python train.py --d_model=512 --d_mlp=1024 --norm="rmsnorm" --bias="none" --parallel_block=false --weight_decay=0.18 --lr_head=0.00585 --seq_len=512
Each number is 50 + 10 x the weight over its row's rms, rounded and kept within 0 to 99. Layers, rows and columns count from 0. The size before them is the row's rms in percent of the matrix's.

# layer 6 MLP up, 1024x512, rms 0.0564, rows 978-986, columns 256-383
098:42 43 41 54 51 35 42 49 59 62 68 53 64 33 43 57 67 39 55 52 34 49 55 64 45 34 53 64 63 51 48 58 50 61 67 45 41 28 42 70 61 37 45 48 42 31 29 72 44 30 48 59 53 49 43 51 61 38 65 65 58 41 48 56 46 70 47 40 53 28 45 44 53 78 48 46 53 45 45 32 44 51 56 64 60 52 61 35 40 39 39 46 33 63 49 50 38 38 45 43 59 50 45 43 46 38 70 62 59 32 61 59 59 56 42 49 44 46 48 23 45 55 59 52 39 47 46 48
099:44 49 58 48 45 65 49 46 59 57 58 67 56 49 61 34 44 49 52 46 72 51 51 45 45 67 62 47 50 55 54 51 51 61 53 65 58 71 61 48 57 44 54 38 50 50 46 45 39 54 54 43 55 33 46 37 71 31 30 39 38 52 70 47 38 50 53 50 53 50 42 47 60 54 43 44 62 54 40 47 43 48 45 42 58 59 50 45 58 48 44 45 54 45 58 37 44 74 57 55 26 58 69 44 42 44 54 51 58 44 63 44 61 60 53 56 70 45 58 61 56 47 60 57 65 53 52 57
097:40 53 56 58 45 38 37 75 44 59 40 50 65 45 50 38 52 31 51 49 24 58 57 42 56 38 53 51 54 47 50 44 49 44 74 57 54 61 45 45 39 39 64 41 52 55 36 73 53 66 48 43 45 33 64 26 38 43 50 46 54 55 60 47 56 49 45 41 72 43 46 41 74 47 52 74 33 39 51 52 30 57 49 66 67 43 46 60 55 54 64 72 54 46 35 47 57 61 63 53 47 60 48 55 38 67 54 62 46 57 60 42 42 37 44 41 48 59 44 60 55 65 57 62 50 46 41 40
102:59 34 67 44 51 42 38 49 49 40 41 54 64 43 59 48 49 31 40 37 51 40 51 66 39 55 46 55 54 45 50 47 46 43 46 45 51 53 38 46 58 51 46 52 55 70 49 47 45 48 57 48 64 50 52 30 58 31 60 60 50 62 70 49 48 56 62 47 50 42 30 66 41 49 41 77 43 34 31 47 42 55 41 51 53 54 34 24 45 56 59 36 44 49 50 50 38 37 42 39 66 40 51 48 53 25 73 43 33 48 33 46 63 62 50 49 35 27 48 60 54 35 48 41 48 59 76 58
099:59 44 58 37 34 49 39 56 24 32 37 60 67 60 50 58 45 51 65 58 57 67 72 48 60 31 70 42 50 59 51 44 49 50 50 59 59 44 55 60 67 36 49 40 47 50 44 56 37 71 43 42 58 40 55 43 26 41 56 50 55 46 55 48 44 54 56 42 54 64 59 38 47 45 45 54 47 50 55 40 46 57 54 41 29 41 63 38 48 47 57 83 62 48 40 40 41 46 46 40 42 56 54 43 27 62 51 45 64 50 41 47 35 41 33 44 61 50 51 65 38 60 43 31 68 45 51 50
096:45 48 54 56 32 56 51 51 44 43 48 51 65 46 50 55 54 63 41 39 50 53 59 57 57 46 63 49 48 57 42 35 50 44 55 51 45 59 56 44 45 46 44 67 31 40 49 43 67 64 51 69 28 50 28 38 47 54 42 53 36 38 62 45 68 30 65 34 44 46 58 40 63 47 24 68 49 56 52 54 37 45 51 59 55 43 59 42 56 53 49 15 60 48 44 49 65 48 39 60 52 73 31 63 67 48 44 50 44 42 40 50 55 48 47 55 58 48 48 57 63 67 46 59 54 47 49 37
100:49 52 58 40 75 53 46 47 45 55 35 48 44 44 65 61 38 33 46 46 55 62 41 46 51 60 26 55 37 39 53 47 62 66 46 49 40 46 43 43 59 33 71 53 48 70 53 53 47 44 51 55 41 60 55 57 69 53 59 52 64 51 41 46 26 57 52 46 52 33 58 62 54 62 46 54 56 56 51 52 37 43 31 50 39 58 51 51 60 49 41 41 44 60 41 42 43 57 47 44 58 50 50 60 50 42 61 51 51 60 48 63 60 44 50 37 52 39 38 33 53 52 40 56 64 30 48 57
097:49 57 61 34 51 43 86 66 41 56 25 43 51 43 56 64 58 51 46 56 39 69 45 53 41 32 47 33 54 63 66 53 41 60 59 26 66 37 64 58 50 29 51 51 59 39 43 47 47 57 43 40 53 34 57 43 31 51 51 42 49 64 41 50 57 46 40 47 63 49 41 41 52 56 36 49 39 50 44 48 41 44 64 64 55 68 34 48 43 49 41 31 42 42 39 60 44 56 51 74 44 34 66 50 34 50 22 62 56 36 38 51 29 65 53 44 31 70 63 39 64 36 38 62 56 57 35 52
093:35 58 44 42 55 47 37 53 39 54 50 54 46 56 47 65 63 44 50 51 48 46 46 33 44 36 36 52 60 36 48 62 48 47 59 54 39 54 60 52 53 62 57 50 40 54 54 56 50 56 40 50 54 57 76 63 57 43 54 64 49 57 64 49 47 43 57 00 41 53 39 63 65 68 51 45 59 45 60 70 55 42 31 66 58 46 45 63 54 54 51 46 38 44 37 56 60 35 58 56 49 59 32 51 46 43 63 53 67 57 59 52 46 46 56 56 43 61 47 54 43 54 58 57 53 55 48 67
# layer 6 MLP down (transposed), 1024x512, rms 0.0507, rows 978-986, columns 256-383
098:54 57 62 59 40 44 65 59 41 54 50 60 35 35 67 60 66 53 29 52 44 57 66 66 55 48 58 58 47 41 34 37 49 76 49 36 32 46 54 57 60 36 52 44 41 62 55 39 63 56 47 60 61 58 63 54 53 54 47 44 50 52 38 69 44 57 40 55 61 49 43 47 41 48 60 43 61 55 52 44 58 34 44 42 62 54 39 34 57 55 36 61 64 56 39 60 43 48 45 33 53 59 47 42 55 63 43 54 50 57 50 57 54 60 52 47 41 40 60 53 61 51 50 51 48 49 31 35
102:40 43 42 42 36 43 46 57 63 36 49 27 51 45 44 65 51 46 49 61 41 73 55 33 56 41 52 43 60 58 61 51 46 47 51 51 52 56 42 47 56 51 41 59 50 37 34 62 43 62 36 48 38 45 52 74 48 30 51 53 53 51 65 45 30 54 53 49 65 60 69 50 43 37 48 75 54 56 54 57 44 67 51 45 60 60 56 53 49 48 43 52 45 59 63 68 31 47 53 35 20 48 42 52 51 60 44 49 42 45 54 48 68 41 52 47 55 48 48 43 65 50 51 51 57 43 31 32
095:54 41 34 46 44 53 54 35 59 40 36 64 57 51 43 53 61 53 47 59 50 51 42 46 51 61 59 59 51 45 56 46 45 65 18 24 61 66 29 64 67 54 53 46 37 44 50 41 57 47 45 42 54 39 59 74 60 50 79 60 38 39 36 46 57 54 59 47 46 40 53 52 37 36 58 43 48 59 34 34 50 43 59 51 40 54 54 68 61 44 38 51 45 56 46 61 56 46 52 57 56 40 56 56 51 53 49 43 50 52 33 44 59 67 44 47 43 54 57 50 59 31 63 43 49 63 52 66
101:36 42 59 54 54 51 59 59 43 46 68 55 54 50 47 44 60 40 53 50 63 55 15 45 62 60 39 43 53 57 65 43 48 44 18 39 49 48 56 38 49 48 46 50 67 57 45 40 59 46 28 57 35 60 56 65 38 65 48 44 54 55 45 39 47 56 62 51 49 50 50 53 43 48 57 37 71 39 55 54 53 56 69 56 49 55 49 44 47 49 64 55 65 51 46 36 56 51 70 62 49 39 61 53 45 59 49 53 40 52 40 46 57 52 39 44 54 46 58 46 42 54 59 55 57 52 51 63
098:55 47 55 32 54 52 42 68 60 48 60 56 49 48 59 50 59 47 48 45 58 58 33 62 55 61 44 42 43 47 61 51 62 53 64 43 42 50 52 58 57 51 56 48 51 46 54 51 48 51 56 65 48 51 49 66 24 35 50 65 44 46 46 51 59 59 57 66 59 34 59 40 46 43 56 47 65 55 62 58 52 40 36 51 38 45 67 44 57 47 22 40 61 52 40 55 52 52 49 57 43 60 50 58 66 58 31 52 66 61 38 58 49 47 46 50 46 60 76 42 31 33 55 57 51 57 48 48
097:54 48 51 58 75 56 50 47 47 41 48 49 58 59 34 44 50 52 61 38 45 52 47 53 45 62 55 36 65 49 48 38 61 52 55 40 58 38 40 64 46 55 39 62 53 54 54 51 49 38 50 42 68 52 54 53 55 51 43 67 32 70 54 41 42 59 28 63 63 49 44 43 59 51 58 61 45 54 56 49 53 43 62 78 62 43 47 50 44 54 51 61 40 73 56 30 39 44 54 53 47 42 50 43 50 51 64 50 39 40 58 52 36 60 48 39 68 31 42 34 52 54 50 36 66 58 64 61
102:45 61 39 33 56 58 32 59 49 53 56 57 65 57 46 52 45 58 41 48 33 48 54 45 51 53 52 34 63 60 50 66 47 60 39 37 54 60 35 54 52 45 53 47 37 46 55 45 48 66 51 64 58 38 44 45 47 36 67 51 78 44 56 45 56 59 69 42 51 46 45 63 53 54 46 64 49 36 51 33 48 50 50 55 41 60 52 47 50 39 50 48 33 56 50 34 55 44 52 51 46 55 61 59 39 35 57 45 29 48 48 46 52 51 47 53 53 49 49 52 54 39 54 66 53 64 61 47
098:57 50 53 79 48 46 32 31 58 66 34 50 36 56 56 38 51 43 69 29 56 59 52 63 40 49 71 47 49 62 50 65 33 56 51 53 66 53 48 68 48 53 50 45 41 63 46 51 53 54 57 45 67 35 54 41 61 36 65 57 42 50 36 47 51 54 48 40 44 49 46 44 75 50 44 50 45 47 52 65 54 52 50 59 51 53 54 38 39 56 39 58 43 50 45 42 31 45 44 56 48 38 29 47 41 61 35 63 37 43 48 63 59 61 24 44 66 65 51 43 49 40 43 62 46 51 50 62
074:48 47 36 63 37 71 66 54 58 40 41 44 50 46 42 41 30 53 53 49 46 45 41 55 52 54 65 49 35 49 51 43 57 59 64 52 49 59 48 40 47 34 55 46 59 55 48 44 47 48 48 43 40 38 42 42 44 35 64 41 56 31 42 42 62 66 34 86 55 43 60 46 35 39 62 53 20 45 57 44 45 55 58 46 38 45 66 47 45 46 64 52 78 45 46 54 41 44 49 44 46 43 66 64 46 58 49 56 48 53 40 46 61 50 45 57 59 46 55 47 42 48 38 43 58 49 40 38
# layer 6 MLP gate, 1024x512, rms 0.0525, rows 979-986, columns 256-383
097:49 36 42 44 55 31 56 57 52 59 38 55 46 51 54 51 46 42 53 60 40 48 42 63 48 53 60 69 65 56 30 40 48 54 26 41 42 55 40 42 39 45 59 60 61 54 69 53 48 25 58 63 34 46 69 49 54 49 64 63 41 51 46 50 32 59 54 44 53 50 51 48 59 50 47 42 47 75 53 50 44 38 45 63 65 43 69 44 50 56 46 43 47 57 41 36 36 57 50 47 48 49 67 30 54 55 53 62 45 56 56 50 50 46 33 37 69 41 49 47 58 43 41 62 53 50 55 50
118:42 53 37 30 56 71 52 34 56 41 56 60 50 65 49 42 60 64 41 51 56 63 51 61 55 61 69 49 51 50 50 44 43 63 32 40 65 53 52 57 58 47 44 60 43 44 57 59 49 47 45 53 50 46 46 60 59 50 61 59 50 44 39 42 48 56 46 58 40 45 33 47 57 44 58 36 50 61 26 33 40 48 57 37 40 59 57 44 64 36 43 46 46 40 51 52 47 30 38 51 38 34 57 39 57 40 49 43 54 36 39 48 55 61 36 68 34 42 52 57 64 50 44 45 41 67 68 60
100:53 45 53 39 52 44 57 62 37 43 57 73 50 48 56 40 47 45 47 52 49 55 62 66 45 69 44 58 44 45 46 30 63 45 40 55 65 51 37 28 68 88 56 60 57 72 47 63 62 58 48 76 47 36 52 53 48 61 54 33 57 45 60 55 73 35 44 66 65 57 47 43 37 42 55 46 48 51 57 46 56 44 56 62 46 44 62 49 48 55 50 73 52 47 59 54 55 61 61 43 17 29 42 66 34 47 47 45 58 61 42 50 54 52 43 70 61 47 61 43 61 40 43 40 37 55 61 63
095:55 47 52 44 55 41 51 56 42 63 44 51 56 64 40 39 26 54 41 48 40 54 40 46 63 55 58 61 63 37 48 49 51 44 43 52 44 47 55 43 46 51 54 59 57 45 47 47 29 61 51 61 69 48 49 51 45 41 51 53 63 42 41 68 47 60 40 53 55 58 43 43 48 46 47 51 61 53 53 45 60 58 64 61 66 44 48 39 46 49 50 47 57 52 43 64 44 41 64 54 53 55 49 45 51 51 49 42 52 49 41 35 45 39 74 31 55 42 50 56 47 53 48 37 46 43 49 46
102:51 45 65 40 42 62 62 33 55 49 74 46 49 52 54 57 48 51 55 61 48 61 55 61 54 57 51 59 43 43 39 61 49 52 43 43 28 49 29 46 57 61 51 52 51 53 41 52 41 39 47 50 64 52 47 50 44 39 58 30 53 38 25 54 59 51 60 37 43 46 57 36 65 36 35 54 62 31 51 41 56 59 38 22 37 55 43 64 52 45 61 42 62 60 45 50 55 46 48 39 52 44 45 46 47 67 47 33 50 55 38 35 58 56 61 50 34 51 64 56 57 44 45 51 72 60 41 61
102:46 37 39 49 56 49 59 54 48 57 52 63 55 61 27 57 61 49 62 67 45 54 63 46 42 36 53 46 46 53 51 41 57 50 27 59 59 49 65 56 36 33 71 40 57 57 62 70 58 59 41 43 50 37 52 28 44 40 50 56 53 42 49 68 49 56 54 55 61 51 55 40 54 49 47 43 50 51 75 40 58 46 44 59 72 51 55 41 58 71 58 43 41 41 61 41 49 36 46 59 47 39 47 48 56 68 57 39 41 43 50 41 56 73 43 64 56 47 49 64 57 58 53 35 37 43 36 51
098:38 46 34 62 46 33 63 58 32 52 62 51 35 53 68 47 55 61 41 42 62 60 62 44 60 38 39 42 57 51 48 43 49 46 56 42 50 48 45 44 57 29 65 43 52 49 47 58 50 62 41 56 58 63 61 53 50 57 39 56 54 66 58 64 40 49 46 38 66 49 61 43 29 57 51 47 51 45 55 57 63 54 37 53 60 61 47 44 60 41 66 51 42 37 76 45 53 55 62 56 43 65 43 42 60 34 62 50 42 30 46 53 36 62 65 77 15 39 59 58 55 51 46 48 49 61 41 46
099:37 42 55 41 52 58 46 57 78 42 50 44 57 43 48 45 39 54 57 53 55 53 41 43 54 65 66 57 48 58 51 45 44 46 45 54 43 42 55 50 47 42 56 45 54 49 43 43 45 49 54 54 31 58 23 48 35 47 46 53 49 36 50 52 59 50 46 99 58 61 60 44 46 50 43 53 30 47 37 47 42 61 42 36 47 50 64 38 29 51 57 57 54 56 41 44 47 41 48 62 46 54 54 51 44 57 38 60 66 52 55 50 65 59 45 60 59 41 61 34 24 60 32 39 56 56 48 50